Part of a small language model's weights: 6 heads of 32.
Each number is 500 + 50 x the weight over its row's rms, rounded and kept within 0 to 999. Layers, rows and columns count from 0. Numbers have three digits each. The size before them is the row's rms in percent of the matrix's.

# q: layer 5 attention query, 192x192, rms 0.0867, rows 45-95, columns 128-191
# k: layer 5 attention key, 192x192, rms 0.0776, rows 45-95, columns 128-191
# v: layer 5 attention value, 192x192, rms 0.0776, rows 32-80, columns 128-191
# o: layer 5 attention output (transposed), 192x192, rms 0.0762, rows 32-80, columns 128-191
q45 101:473440544455547490450504473466558490474465482453514482572420509491468459457562531449527520558511594500565506496487545578591474481552461467410370447514428570531566554451501494400449602517434486
k45 105:401473524489523411486516492515519504641481549571505480508548535372397540428514495479441521465501468572499490545485512474527489536488551456439545569558524542633467499424374521451530555503507487
q46 116:500574426510571455470524547508489538485507549543494625410591512470527523578476486476465488486486463476449476524526472444447539457463501590501626566552516318492493509533576472497545442477601509
k46 115:593527504492489569505486482483511512362501449419493505439413430568575512592485496501529493543488512469497444466579480519516541520488400552533451429460414404413544484547600472537483458503447459
q47 100:547538512500412456533480470534457476528574456496498593472542516487542516641418551516564465538528494541472505500518440415465468533505484540576534494468482427432539503510556531478573469474522544
k47 105:502574462532521610465453472518516465447547483559415560461461514507476530571465556553465534593492517525514514522523442515487509383479553531594521526495522486419512485580498445528450465448519411
q48 083:540524510461427488529480464465405570493373584567521522556447514494502546614552581489500441577494541578460541452478470544537535559528454516458413459522520551521418633460542555477428553407456603
k48 076:590479451454557556447509496592451536500540510515499564429526472426576476507497551517541498437603487505464492506502463438539517509484626495490520531434514477501497427532475365486590545491529471
q49 100:543490477585476485546504519598473483546465471483518361466485454511524461491491541506524332474494423470495383393440506436559504516459578487514441462494528493530428398477458497633507475506485513
k49 104:542452503550442541557436546437493518461435508543538452607530513554566439437532523479548465475488534378505605456460487546447512504544487466530383383477563555401472560504531514541510477535456545
q50 096:527423547431439531446463430439571435473552456473496473542400553531454478426527537502520558585504594568557581526480515617570457521563495492471410493535465654515565538460468548398479569499429476
k50 100:393523510465540418482517517544492502653489517599488509518545510424373566432510518499435535462513483566491495574505533477474511528476546478462553593540513545619492512450399536462532543494534498
q51 103:615525470507508439521470521401544525478468493567496571518513514467459469480491409474463461507534429594499479525625480441541464419439474582410492509508506450414505596545528549434479488464567499
k51 110:538472564466519469504572467534517478377507520509526493426413532537502544446481489571482553502490436533478511485478449521488550541460402477529435464416389505520468470537487582538577472462508506
q52 084:462537511509389513510458471489409517543391546548488399583441501512476604552573555541518466583481546560537530433475513537514540541531486469498425469499560582545502634460542509520430502496434548
k52 082:545483402509506603530458490531463530521519493511508520463572425465573494521541562492572461408618491447465514521583500456511512459473583468529515526393504461454481432470532393495503573504538462
q53 101:512498495541446530563514491504499393557534468526502485524402528537507530545516530528499482634499568440604521473467574511620442539560476497427470492461515563521547599499493456458422463411474554
k53 109:490514497494471553479480480438510549493520525644497500486484414503508472442586569456539488462491500485409532541542479576515538472491549417516481435488504485449477541444559417532493580531530411
q54 083:527522484508352479559417548515462493552442534570502376522467398493515464514481592532492468557475480442499539401478521501474521545507573543525493458500537515554465516483524482582516491463509531
k54 090:592488477542499624514426500465517565381508476512469493485508378573602442529552486434560420489554506422488520489562490529456520515546456452537445453433433499412533478461635384521497522493496532
q55 092:587545497493522489517469448434443475467490377537457469509498549459507491441520446559550478522525436559549534554546506510492423530456511488534505496527527565436526503484530533477513448519516387
k55 098:542514505499458480568561516522556445429505481576480498501525433604468480433474475525457555480533443532489618449522512506463509541453378541514433489428488493415471496556529590511497442489485569
q56 112:495498488534440506504491629618476404550513483462505378486514412476522454524471610538518440487479450381571472345442506521486511530477577483514453447359517516564453379510505454593454500535475508
k56 118:557482501593469547532373504429470539527487523576501414586520452532550490480548513435516454512473510383517537493542525526478483477556498458519413367496527513411490543447644429520484522519473555
q57 091:483451508442525464381483506467560567414447512454485554494504529492436450505532584494491577405478531554541544508436440613507556499534484530475435503524443487569494464508500559438485638527492530
k57 098:469508485425578390481552457561476513605487481494511479490518528390389568490474552513427512520483509562513450563528532460497471561515537539441618607569511467610480461539369491429537527495511498
q58 092:501540497592543522475455557493611440511483439475478511464570473446516382436462480500496492515492426425584457501529492504440476488406546515540580525493507475494546397577461417518545413551568384
k58 090:506568515506480529526431480431522537447474517490511480482480459563527530550531481479582511632445499455537538523553487523507500552536343589528437399437462416514525534438533499495523437489467508
q59 100:491502538464493537461510414427470420496558454459467481553460505557482541482523499540569623498518501515456487528536481576462488510477469413519434501439495636395481535487558525461398488550460496
k59 104:466500503486514460492524505557488422665560495587472474488543495433414480381492458556494563460519440537536469470508553511510455489478551447457594589456571546536484450495506610456412517498528570
q60 091:499487465550581509496531575550527512526509441454514485442602459496509427467436461507452500382511411395481429513498455428406508488443547504537599522497510427500485363531472451553553465554563454
k60 092:573511511542444517521441480416526510400478493429474440534458462583590429553517476502546468561463510437487488470504505542490494529535386523503460385506470456411528528519605561544471451500482556
q61 092:482433540475471561439493481474531416475536483406506496525485544486481514524574507498509517498487561579581528511462540591576462518545462474459398470430443615532535531475490557424466575471408495
k61 096:368513517487537407474536514533458463657495554579509498534558560419374557436499512523415547488481476558507471543468515495513487504467582500470526588562523543582472500474376502456549548505541458
q62 091:463488531448482519435479448428583557489439516499517468538435469498454489405603534440562524517474537478480415486569528527535540445493470478442404492464458586485548578464467466460482565558459499
k62 098:417473512512547465475520500522503482616502527533519524481563583383444505452499481518557529476551476583541488545450495459475489519495585447490550533494557548674466476432412522421539556498494479
q63 089:505489494481461538508420475468390556562413540607488407555435477518514535505545536532512516574448547493521551420484503573474533565537487465484451460479586564534471597515554530537445559481441529
k63 092:631443394482486584521487520528552528405529493476513501442502353494577416537548518438524480457600468424468499479558510508461473503471486511509501514452421460418487440493630405532506543489537532
v32 071:510542506543494525527455493520494513516534519471515491580457489512513515525440512488493463577516525497598596456503559489527494516506473566561515477473568468419470508434475527590590477410457552
o32 071:474488513460440478469487556547492514514466499481578488439605495540520507520393547502528425440468497510493535495654496543443531438555555384404478404453382497548544498465562455483413442528500483
v33 079:560435516507464463443516529382537460480468538494474332536560450499473448495482466529600521591550476470431514475506498541473565569455506515559490489522519478484439523510493534481565463550447593
o33 081:536507452451488508459487526445467493497430493520484569518496531471424501456544512483426483482517526562514544523463447504536508493519511584447539540577511570587452457528528568473463531416549488
v34 071:467586477442522463564519525552477363510599474549503566572469514512481533519398478547514572501527618488555557423493447410488395451545480556482529529410495440493577579634483505500468510514462485
o34 073:463445520549456471521559534534459533513503510506601400507550539520569491513529586504589409485462494421584445480544584569425509539542416476425471426468438442431468469479520456445510398489559567
v35 072:523481517392556469536429572511489523484425494506528534522544503513527521505578452447472571494474563506386475599469575534455440553436529462506480505536481464513547468521499493490524510465495399
o35 073:544577640548625571459465509425571486508536515567492524524474596447456547485550493384557528477636463551548445414363469429577478479498514500583534456497483457504509526508546497526493537512480567
v36 083:459488517560489492455462499460497520497433485519472486446490494488577536473562525512466449548529516549542483535569488441370541674426469497533506519407511501551476552549487496472461476443509512
o36 079:495493451483466611478501558533550468510501481482481467568546506536477430450537375463574541532620562408462499488354492486620460510483522386449571537487411522543467371600514448493493525575595524
v37 071:503463472506554566489425499487445512487359492502476451465561504513491543475459490481429469515487476542667462578489598473560493484500517586463518484430508567568510488468531490462581465501511495
o37 064:549543583490510524499584498448507533574542484480448579473409609488549463529487596490467535544562439424388533462476498529508507473555550420610473477477467553530580546538511513556418465518542534
v38 073:559420500532522371468549440453503527466445516423542453485493510519491407492497477428522459497448501513419455556504432570420612534455569542539501483483487474419492415448455523502570539665562602
o38 076:520627515505578580469448457426480475619510468543520483522443492455431557428536470503499603489548425597505435509549514455623513500377510545548499546540545563509479532453469479478543523456428399
v39 074:489464506511533473513482613536438483482497535457505536468504561519483388493525457485468565419500480449374458595482474523461580560482505489442497513473481458501524476557471517499566546565551465
o39 076:503565476543579581449494442471603498535573481554449497513463484466486544469561475460513597518520510526561436514439512461593411535385470519594551574515581516490489540460484475498551571444503469
v40 065:521487506594480497419543381480526386536491543526436430488494501480420531512542464527562494446488435570565567477545459533497569510521492515518548516517520489512458525549510548470439528584489584
o40 067:534495562452507475523525424480456516552478460561558471500424454528461439473490495536437551591562526362457450552533504472500526526505468523488500544554483605465434483515416522497431436398529476
v41 081:519543506478514471493457545513483533479499519476497468438492488487503601468479586444486453465496512537425512475512480502516476407439547495549492502565482511429463468457471536533559518499515530
o41 078:491499560516558593411395513477475521487445558536562476620510447448388508453451528500538503486523450584451513554549503474553556453525503465462437388425510492526522437430463518468515489458395397
v42 072:535443509513536462477482439477452434492481482463462422470518479477385489480516468528571538480497416460429443466512431566507570533499517499529516504545465459519478432525491549422460575597501538
o42 078:514498572504546542466495392462478516539473514565498483556384486448429477427560509487401548561560506467457474558464492444545494542469473607549520535538568602459431499514437554504534477386480441
v43 066:469570507383505558582514502594473509514539493549529588519440491522611560528476537495492557548517541509489486436523450440457446489520450533495483529442482487496522509613496460481471497389469498
o43 071:422399505577421436516523572575448468447467520430495419514613495494489505476488504502648448483429557557526524499515486560458513458529492435436486409414512369503485448460569486485526454578493494
v44 068:532472489518503520476501445552497561511487522517462487537522483516434436434392523503544512478485487455622558511484491564551504457484509534509535511486496382466565446442468501506485468477476591
o44 064:502493526484491482555610444467483463524463465397458547499397565526598498497510559541396424472463503492427498520627498543477525495537545539527465483503487607502514570500496468442474531474456470
v45 070:497521479543459496471508399518543460506479548511511492591443509494466486525460548482498439549488519562564503511559474497480584437527482640514559537438532388441467551529499510531497497633495614
o45 071:537500560470453442502566489485389568597546477535642438417547461564480509461428477544498512514511514469523425508609556533549533493439472449454453425539459614454508470484421475470501435460511469
v46 079:462531509519565585479466462548433443500510414456475482412481544509547475565524477542472537404535422428465505538460465472448483496499516476492470466511489574578519465541495433492499552440480417
o46 078:415505488557484500511512440506588505547560559501490488552453479494470474523553428431424580537451545445490508510390499513519448605526538438540583582447597546474467554456497454485532492527566485
v47 082:518509489511588451537510412617426553486476496459532576482539544485513518522498550401518435475486548494567511538454541453539502440472531515510526503473516462473515469414463515512597513433536464
o47 084:453614490523548574464477479491577524574558479481503495504484524516523546495472549527513529445518381509482387469606535501525454504460517433547487441372491473470543543517496407557458491539452481
v48 074:524405506548542402498453453496508529495412557405519406451581520509484537497609475466469446390470451493457452538485501569458577614412533480505523460559503521497435467354505504506572512552543470
o48 079:539603541424541629448424482442568533506514437526474607482418513476497480486504438478432562498591390572474486515469457422595542486408561502587537639503520547518502493556472496480525588525523433
v49 078:506530514485525708503538457512434487478505499460506457517498505503539492462488493553529501564500430496544467551480564547545494345579509481512527483524511515519518390393561461484531471490482492
o49 074:448452516483466432472553441554475501510566503536435549460437445469408534564438540450430521536409532500381533510517458532433447529543544480487476464520600561494548616484503550594527484454481450
v50 074:479567489477485561563525574602536577479502510481514600530456469535548524561453560485477468571519469485559443496536467425474434477516474476457512492428518469512465477492550509540510473381525512
o50 081:443438550551430448484516593622516471425523535389469455453598480499580497549457512490594481465448520525512588483546466548470495439560561450536472452426434377518515476465539432518491504597484523
v51 077:497499494554480413446575354502510498543453535552510527563431482468438513530490522516544407560493589547519518451570476390571536488498481493530555527497479389473509509589477543559514534595472563
o51 077:555469532490468486578513511498455487560485488479544437489580556613559462459475511564447442447533528461534446482588555524514501458528421520438401381531426512452497478510422467471467408435441567
v52 069:464498467543532407481420502518498394540540479520497524517509455489486543535436493491462475454496540516577516475474457454585473513482521518453542525479504472521487552531476554498510501564488553
o52 068:565521666484514508548543471488499595530505490494529507420466554525583497541510562545469471499569419382551432480520549536414506492505434514547447550514401478457514515526475479437433457483547561
v53 070:515474502540506535511498541551548512528524534421494446503552465490499470485467440560498510464573455515590507377505443508449478604486482520477467482494541562548451561547532525490497486439440521
o53 073:459471470456374445503511547521542464438439475425470539443497524539600413533506506516491487510454508471490582532483449565449567497555547505520566641471468531548446525512559495468428507536623472
v54 070:519549498476460537544568448529485424524595500619521601560420495509520468533389554543577442615517571443590584512525427486426504364539434553557520513419480446463529494536486512508479497496499537
o54 072:392427467509476468500575534570439495565532487439579412492556483509520524466554527582563511449389521496561446471628565579495496524515433430398429432506492438484528519456532472511509450527438493
v55 067:486494513542487554460514528500520377519593535547475502546470440531507525544506504555604483585566539519553568418517400455528521518505520505548521482483528554478463462558493548484449443447452561
o55 072:457381499514413463458480515490447496514376461482534447523574458509485446485518509557524484515454507470487560505577499582466554486567446514440481522474440468560485497474560520482427446508558439
v56 062:482535507494565548544452538604475505478530554538488551545416522507590456512531496460502532568493516359431499643531458494426531511453478523536446483479494371549536459449439489503560493484507528
o56 060:482478437538578537458533495495538496570603449479503494518562590506440584464506517471580518451494558562573463485504582508599421434443512408535548470478491398563522484468581461546605592470427488
v57 078:505533502515566539497447391661489430520540485512447511478485539501492651575584456516532542478530492453449437510574436447490464522476495492491502495569504498526476486569516494543480496479509476
o57 072:399431540516462469525484446477565491532512473512537438529508487536487434508495486483438546515489485448529520511355550520519519510550486510561527542412508435465461489520429462410530516499530499
v58 072:504476477495432378461503508389602592494437543523529510502498441489519542476502515479411367498492497556543464478526526493476455555495478498452467493479525540484453573464519485493512495484502460
o58 069:617543524438505564523453597564471522428491512420473552448494556478563460508477452530552506472538495547520554476465463479456607430458563444491435553578409449556539440531498486495475512588462583
v59 078:522618478491583558577510517636503512492563485515533633555426530489510502511489508532519550540524537400563537471544417431458502395540431562485507499373492379512536505597472499502469525412494528
o59 081:399401521553434474478549508596513453526551500451532379472600505550569473527471553512598417497409523495560458477570566584500447521493460433476509433420467413443509456477519431527532484525474500
v60 064:553555495497531468528470511476484337513609457553466540588497469511492491465407492566599540594491599446639646463481484457575475481545474485487512482470491428454571417554467510497480458431460559
o60 065:402366495552474551507566493546479521591427519458545433508468589487544489489596579555519407482422496440465459456631534588399460508536426498382458407440414496490518576499541450501404454476493486
v61 079:502491501511514460487526521459438416533494444589452581517531522525551475516421482567499496526512499441572500577487491423401432562479457445470502525399418433609545536566487476416509492444518478
o61 080:493557525527551584514637499577573495530593503467431513479395609460532509514618537471492534470537502364523465479421570501526447532540472465539487526564465442467490528511508435531481522504521643
v62 083:499481482569485422501488493487524473504525488430505472488520496481477630465497568485443422487502575598552576430453564458608448538474506455496481471564533720401486496494508517495545495462493433
o62 081:523511526443482588531426578475481572488432515503527540532548512476547426582488484509530448462515367554429514433551450487442578473535508480423477430429424433543518476536488496466415432556541493
v63 079:517543503427535654505434573546479488521508508508491495391505463509509534475507586506500552543534453416525568456493491580569468500525471431528484478517472542519498494497519457490451488402471494
o63 079:439384610524498553395480532567491519384443522530485498566519436472466489499491505480554413527523501498441549512491419541436493467554489448498504487444483434551526482493607560534463493485499462
q64 090:509485499499504531449461540565556427496481551543452549492505503564445537528470462561569551507443392509519537478407506438464535483450481476588548511559521501520546515507559566538578412485469539
k64 099:566389534535502492528473518473547518270504482476498460500508412575540484511439491504427479521491530485503502441534447511495545511425328620499504431481482506442510488500589570566446473482540507
q65 108:422520516473493464486509497435497482501451536442507592448559480562469495504436366520539576337480426516466478505495479576523458450473503427549571558511528527453535575532523542520565549530517443
k65 106:549436478495509560523451499529460523305582486477488513523513422625569464492465432517465520502500510510534527496527526463463447496426357588528520485479505514464538489549587593533485471457521482
q66 094:447490498471574468516555538527550501520555381408434579479496450523433465544360463524556523437481438551416524471485427440562529403387453426501525509495497509421558469457517584503511525489515465
k66 100:572402550540519541523464473489534511244535490515500492447507414619575516489522457534446518499524507469521523484544543516489469531473316586544478466499436471477516504516571595519507464517480558
q67 105:493495527533480525509558421496439519523572434474507419513495455524475456440543590505553560503587474401493538419440581482547441541531551458456426463437453582486523538446462419472383505526566546
k67 100:470563488482495502496526493511476500720485499528515520499505597353455500522569490506556514512522512505499499552474475519521487482550658443528497602488560504541498539526447439475527570510534481
q68 099:514474472471498458502545546543544616511444539533572477519495523447507567532611596444403392606528572443457468467534542471416557542546455554482450515582494409547458522433482478517544532500412576
k68 102:490601386480505463447535501518524519693536561495530508482473546371498482503476552463556493499463494518491458547504521465498487481518721422416564550497546493493448464484417431468535533504500445
q69 091:444543473483453441521616555496412493536351474567530567449460531497462482507494506526522504422519498472466417491507460449551444476455485561470536514484542412532477557604495438490524476552563460
k69 093:549489291433522569472536548569478506597480486552454477514564483497546477440488493508468482449407457548507482398516509561407488483438505489582545609428616480475508472516552550538507445508543425
q70 109:557447504477516523512505466542414534474520623564582454564557571547556511513514524458417425485542533462528526501551465529482484487511456564559405495424451466379529558550501505500502458498504530
k70 103:487623643536499532525482529532452486586510506510588517548445581462425470486490478391556479460659525481470467534475519460478419500532594445477452401471446555541522494522382393481485489488511483
q71 101:544485444476517476458614580511494452502385481438510585465558517551534465582492540516471510441446472439520420529480458489512459411389437567527523565517507431425505565595565481533577442465588484
k71 101:567423523504520551567487497522495517299526463474541483495504470640595481456439488458475516459550494497474540411499546509474503515457328536516476436476484485466516488474545603535475451473478531
q72 105:522480444492598527485451515463562462533488562519450550492554559515550503547434523568473457523386540483527530548482476487468569487477468455562622541583568477450513461532585567552542458485517523
k72 104:579397526521463496515481493498498493273499472493487471478497423626523504510456487513454513479527486477494518443509497502505529537443333572500473460508413478479474479504577597548468470481502524
q73 102:430519486528532456417461516505470474495412587409529510448528516579535561535345480497508440470497523496487461455564506474419446498398454519583503567535491488456533488593470449503524394544502471
k73 101:595451548451549629580462546521531538333571446491527485572489499546508457470499488451418528428575479479520510474504493455459488543495354525508504375452421499457499413506536571536471461473472547
q74 086:425551485508573541475538614506415474506485480504535537503480455556518470459481537470511475464475567460491489473510489529534569442358563408431443474449495604502482581564512465506482557488475506
k74 088:486456537495497513519459406505451498438518567490594482630597574546496470481519437503450482423531482497556494499533497470459472518563424492514526495483455466490539579498438534494544453536504511
q75 107:520494518507384559522484543496455395509568466573495435585430476436489414430609529508579520576524483510499484506498546556564535540547565484428438479454477562634528461517457423466485584505513473
k75 102:387574438511489485462531487478513465739451492533468495475531584367455530510515536516521510512395518526519485501454454511526522482544668419499512571483600535541451519494461448450492515525525474
q76 094:556477551492457562490520493521466456505554444499508434609463520474460445464552621477532490527549538454536514503449550530530505462553585472536417469451432669528576509482467430450481614484490617
k76 098:428611444496475486484501464463493454724480473503486523512540568392475510516520509565552497518448527498477499545468463464527509469526684418501558614476620516541496509527449432492509558531523439
q77 115:522467523499390441455541545517508562446520504457543397534414493430501475510505541466454435570541478562472441465511488535547511571597504599427416420485471444573482438470449478499428493521419515
k77 106:415607533485515503489517514495492495714469553529495509491459570364418509480545512478530463495497524509513502538509488502476497498548649410470485482504560497529469467460367424475513510548471473
q78 113:419501490488486435476462543508533488563472528476457576467483495505485455489370445522481522502433521589483488469548407386380507447450442543628575580591550498481514526533485614518541474536524445
k78 105:562441438497554524496472482497544537272496492490481484487524402631533543515480486543427503502489472486503513475488500495500516510394323586488521494496463430455516499497597568532490489460500510
q79 086:380496521527518505413451505443523442520540488328525439496579560532512570596488543462406481544467623538478458523552542507506452518506480441462544515559531496480540517544403459439460410521444411
k79 091:434475354457576597496500513507515520546491541478460525428509511469523538497510475522484529449460453520505487515475475400454488539536559440547562574569523507521488478496531508513565629418490412
q80 107:461536508479492489543531476481556439561512405412474635494557526527480542451476534522465650412445562437532549531448527544477431494519489442545548495525483499453567513495524554519503563513526491
k80 104:553364432500507566535476514503414494326444486476441491493540439678563457494434495556506544492549500482442505469412502508552491491431416548545505575513559524473534497546566585559525514442526467
q81 095:555500471470522485513446547563524407558553492556505564559500507585549435465370535473501502520476537449524497556530487488392467531461498449586518564503472454414590529587490514495612550490542555
k81 104:553453489569498548542499469455513451397531396483539464524567519549586448557484557504471549542476527444501508418399529534581494483485392497477481442503440541444455488433549503482459463521553555
q82 083:483519408416614438481547527522486529567431556542487503496541519554542585593480520530414435512368536460435471519484434507480564512443472455533586597581554370482495525442558478546518449488511571
k82 099:601405440524507498543495493519504545270502483487513472488508419587544453497465509498472491512500469475485521448541530505516495508474340570493532459505488492466487497487572601560478467451509524
q83 097:555511485505515516430495486472554477514621521439473478543512551526486541461392539498492533473544523404558560531506556464511369519549461451492522536560445485433538498438464477440500440446480556
k83 105:524423529541474493548450465562510524427484447401474517415458550515562428593516566517431513543604488475478471507375496455498533551518485524552454555565400508446457503500544560497504551468492561
q84 105:508501531507434547484486440479464416528582394465476443556405442495521408477519604506554552577507514432518466496430467548512502471510601396546487473444454609521537491528463393436440578472567487
k84 101:428586436523477459517516468482502490753448451521459484474583582370454534497538512568544510497451523493506550507467497518512530520533627469495512653484593508523475557494471494486528569538558510
q85 087:490537521436501496496554421562482541513518505584506482377442521466454516565511425499533463487520470512433419491465489508484524472517582557551515459570455458477462556478470454504506468410551479
k85 090:420551405484502445469590512455504497712452530494495510459517570367492516512526547512535504527505505539517485540521506465459469475520538501462553630444596445579478511519440449454573440517525450
q86 093:597480496388422497484551569521547495495511548611538477513502562450492534474559489449419461543535508488542477568522531527508485444525503622477473531501467442515468510551416405477605544432456516
k86 100:408611441518472485472532498504526460737451482463512538495491571391497501517475559504547520499467512483490460518460492477440506522518670434493514566477559507522476501473436459433520521508501460
q87 093:446559525461511388541526532515438603524443544488543541399453443537531503448433405435484557456519547487422430498514511563443499544515442599524485490515484445487496571494476494506499526541517475
k87 095:483551516440543528441541544574472486630580565450551524508416655418433435453509533445543564479624512450527487570504539470473475423536531502490518443518451478499483471461426432417570438484513493
q88 097:421521489452481408479519529479445507537416638494559479525520506517459481510495415495467430414434457560481487533535462539472489482536535544515549552454572462536518611515449528513540462513541432
k88 101:551514307476522527509513493515487569387492463496457537514548456596493528518489467516413534481463479515483486474542541491460424495432378588490568504518570465415519470498589533604500476466557462
q89 106:489430536487423491525463468442469458462485496467488475608371454474510468506377470511479504595546492524491438486531445429530524527490439508584453451416450485516512508505511532413519463540488494
k89 103:439632620550512488470466504531530473675507552530524497458457609418443580493576495437518469534527498505508516503467475531420496512530650477501436440511479524557505519470400395462476557517485492
q90 086:423522574505493523478501518477506483482518460371468516476585466543463512482445372520539579411479450564535484520482482560471439459485467478569550490458541555448531507514464598490544467491519427
k90 098:479518620516541601520423571494498502329533533467486551501482470624506508501499447526477536506506557478483559512542480480440436494467396553547496462526470467428559466543543537482486517512453468
q91 089:493523497442480583500466413549537528494525513498465465455398432468463576429514470508501518652498462546470539549576483413536526396443498548429511481491516578555453512472494493479535469469464451
k91 094:476518453491503395380548480494609538559385476491461505465516494429480564543585557527494442511450487438486509584449435575478604531427508514482548559569487439580536579456522485463518622519503559
q92 083:563497481604517592504458449499462489504523494558510500476479452496565387433536482514572470508541471488544510560497549430512501478500591547468535519410500499451377542489422448419571439439614455
k92 092:461485383526472391492536491486485503540427457488466504517632578468478602558541455523489535491396483481514504479501493539471524472541526509460495686508533469554507553493556523485521541501586535
q93 087:444539551485406493536501516382503526475500443521415514483513508510434523453551522527449563490530501555499643496447499490483433513518463528443500433598477525653477480460506514524394622554481475
k93 097:438508658471525477410431509615527465515407608496553480460403523446423582539476461510510468523624487519510484512499476498574534478461601550556437470519493477480526574541503480457533478490405488
q94 082:522514502512539558478389444488446360568587431505465474600459478499466464477420498570579438529440447432557519443442456514547492512539572308495491511489502562477554517488550517513426585456486544
k94 087:557410399555430457490527469439492517431482463520424484488557451544513526534576571596475509561377472546492547470473490538511545503462404620519534584457582553466474569535584574506467520522557541
q95 101:517483477562539550465447469544554467493521419444425547480494426560543442561487528549550529525453431457502499493431477477503561530414488379599582450508519536426519431471589550534514436468539499
k95 101:575412614548482502550490492478505516295508494499510465492466454593513464484438476476466502506557517472490551458526520527532517495495295579493455407504413497472499509481556548530457481511484599
v64 094:505487495588518573511391470485595494424533493485468444463542457561611401497534475479500477538546536512402500469521545486438473488503493465519485483465547482463465410445489595511505511459438476
o64 093:446582474538463599494484435535520456670401596485550531571504623480490488465480569566513532484516489468492514526497445527471453481493656450484474515436552501511469543517397449470537483495515504
v65 101:494520520461516583571407507522449467496512488540465475544524517521518548529567550540464461546528468561449499483502545433395475418458511570473483531557529561482532551603429538487537501483478459
o65 105:601485492549527542507538510545531486505453536443425498433537591521489456506481546522486563516405581500485519542466472571507428554594477449524501455576502482495451495445499564472495461507463549
v66 101:442437507589471454498445440438496478495472583497459482483464536478513540494528484534483542515513506680501469434566497410407543548543478530474514501425517617526471457559529575440492563476476441
o66 098:488549564535505567522394440522494486512507477493445497582537543514442428470472492566584494523456563442434545509502512622519453552498484438562483457480433475559508570456473465488525426484485535
v67 113:519455493586540502477416549476482495484545578480500484455520494489565352441469492486536567489489449516397398525596500510510504466513533492527496459435504491527461440425509512458518574486499469
o67 109:521567516500473623474546473583582452536437489516466450560452465531453506372543552552527477469565574438517543522498472565481467497408581436511438457449496512507523522506500503490505449449516452
v68 112:560498496425530548566504488598575502439548393507511440463487453535558589537559534512507454579542473409500489458438568511506415508420454517483465514558482424465539477538487536567553420481494527
o68 105:456553462517462521491510560496477475644455592442559494529540632466490449536438497490472547461485464599503493514509479449495509453557608450487556548514598543470411467496389459447511591512458548
v69 121:518521518396504519430402511633535497488520477526481405514516518547510608471546547529555505566477483389475478478521448540440483518450485515577495519510476458491582465554444477510511471577500516
o69 123:534454452522500495492546544542445453501489532476480480514450438502472497525509435462411547528487478566490457505482477505470554446594544496395545490553536490503452516504488636508501522564496536
v70 099:438510482610486467514523546456528533475540579487552556492467469524470386477459414478476502410473500497600556506489489485541496589594466465424470468491525580516485586429525479484453467388536569
o70 087:464566377465505408492399479473563579609443431500461513503528526408510541544527549538533486544499473509517515447513530473495519536468538574581523689483513392489545500508516441486535551531538456
v71 129:581505497471555518521454555510533493493532438496492474501529541472499469474449559495487491488504496411448488526513527576555494362406514504513495493517517435482500502489493488492510503611508525
o71 126:600480532495510594501697534556470443473487554524557464456483459551531519422553515487479506441506535499532494537454497478493470437569531500472584455501538543444452450561518511452420470410511452
v72 109:492494504617548434403401528434460432493533621501513458448499534506545387496508586474473528518489536513438502511544498554504481541564519517520509516488509508492492509486533494477527547578510465
o72 103:524534547494467536555466486598545476541423506542550501543444407551452558420553467466512483468539538432530523512518490533466544470443468456485476427476453458484544532542517514474503475513550424
v73 104:455504506524548480437496454398379545485494629446551504491518523523551441564522599511529467576488549541515492513553462579487533476540505522535526518418511469484523519553539494477477506565499494
o73 106:557484430516509571532422469545525431539458514477415580535496486501456494451506484489496488484436535459491535576543451519502517480453479419507434423521466551504493498478546514456525550465517444
v74 106:545539490505521515517437527511502470456569494547460394427522479480557466494527449501529444531544445452493434541490577520478446514478503467474498504430523428548465437441435529491593494431484495
o74 102:534480454532446677516474483548550418497381599432546506587505505577542454431499584554488559486544536531510499454495483512492461487513561406514455489458521463438475523498455504504512519489457568
v75 085:518467523471501531413447468550522467522423534460502480524495572492569528499532619541566582535494485409498421534567480600535539560405440594486473503424477429527563453600538451473511517561524492
o75 085:487592446500544576475569539501426453594546506523458531515522420476433448442559383532485496462445571494473531606471471544548520397536582366409567507507528548487509554458492446481514498433550467
v76 090:494552481438547544499573471537518484505544399445550511484492463565511536480471508433487520493486546415527553512417477566451484348519541458564515524578524571469488539450522447502454441456498566
o76 095:398447574493486397505541499527471588453560585502541490410461487467522563568487507373450479533496447498490454508508462400559576516495494569471524503485534549514449478594474539450482566593539437
v77 120:486502514674499430480410405409521442475440500531461479450510546516501546477552492542495475545516572631474487421585528375446486579546505525435500517484538589530459409579457563494562526503495438
o77 121:466541494549441585583421449554466525530487613463468545559548523584431447475505455595532547491403568483445535509527561612481470537501436473546536476477516438479483566502528488513510436546464496
v78 106:531522504549518533488492399503480496458573426451588505503476479548471472432452494458447486458567568437545558474495454464576512495537460490432479486523505542461517553499509463492424507494480605
o78 089:380554306507477488527535521507469525624499556524413517494536502434515534541535473579513545498401491522505499506468510450493515479491518567528596647446650477510460458561533438504510513549565379
v79 122:537513500484542517516413444476508536493515417526504499520555514532543545466530462464556447522503545442414507501514495491487453431441532438606531509593516464481559481415475454478447532607467549
o79 115:524442436485502522488689471544425496449445580491474487460445514515489540476498516499444503451405492527501452550526495506412527416513452556462522517504570538456450469601561635551483508507498479
v80 105:476501502413453539463506447580484552530460423502514490580530511499455621494506494535540503469446497441544548468520407453568491548451433505473501478541452451511532505544479469508428493610494551
o80 105:464514506477536383449597504433401491541590425528471488440480513413497491575489385467497523528488442536494438498475555494461519451560521567476585567534550546518481459441520511574468486525506505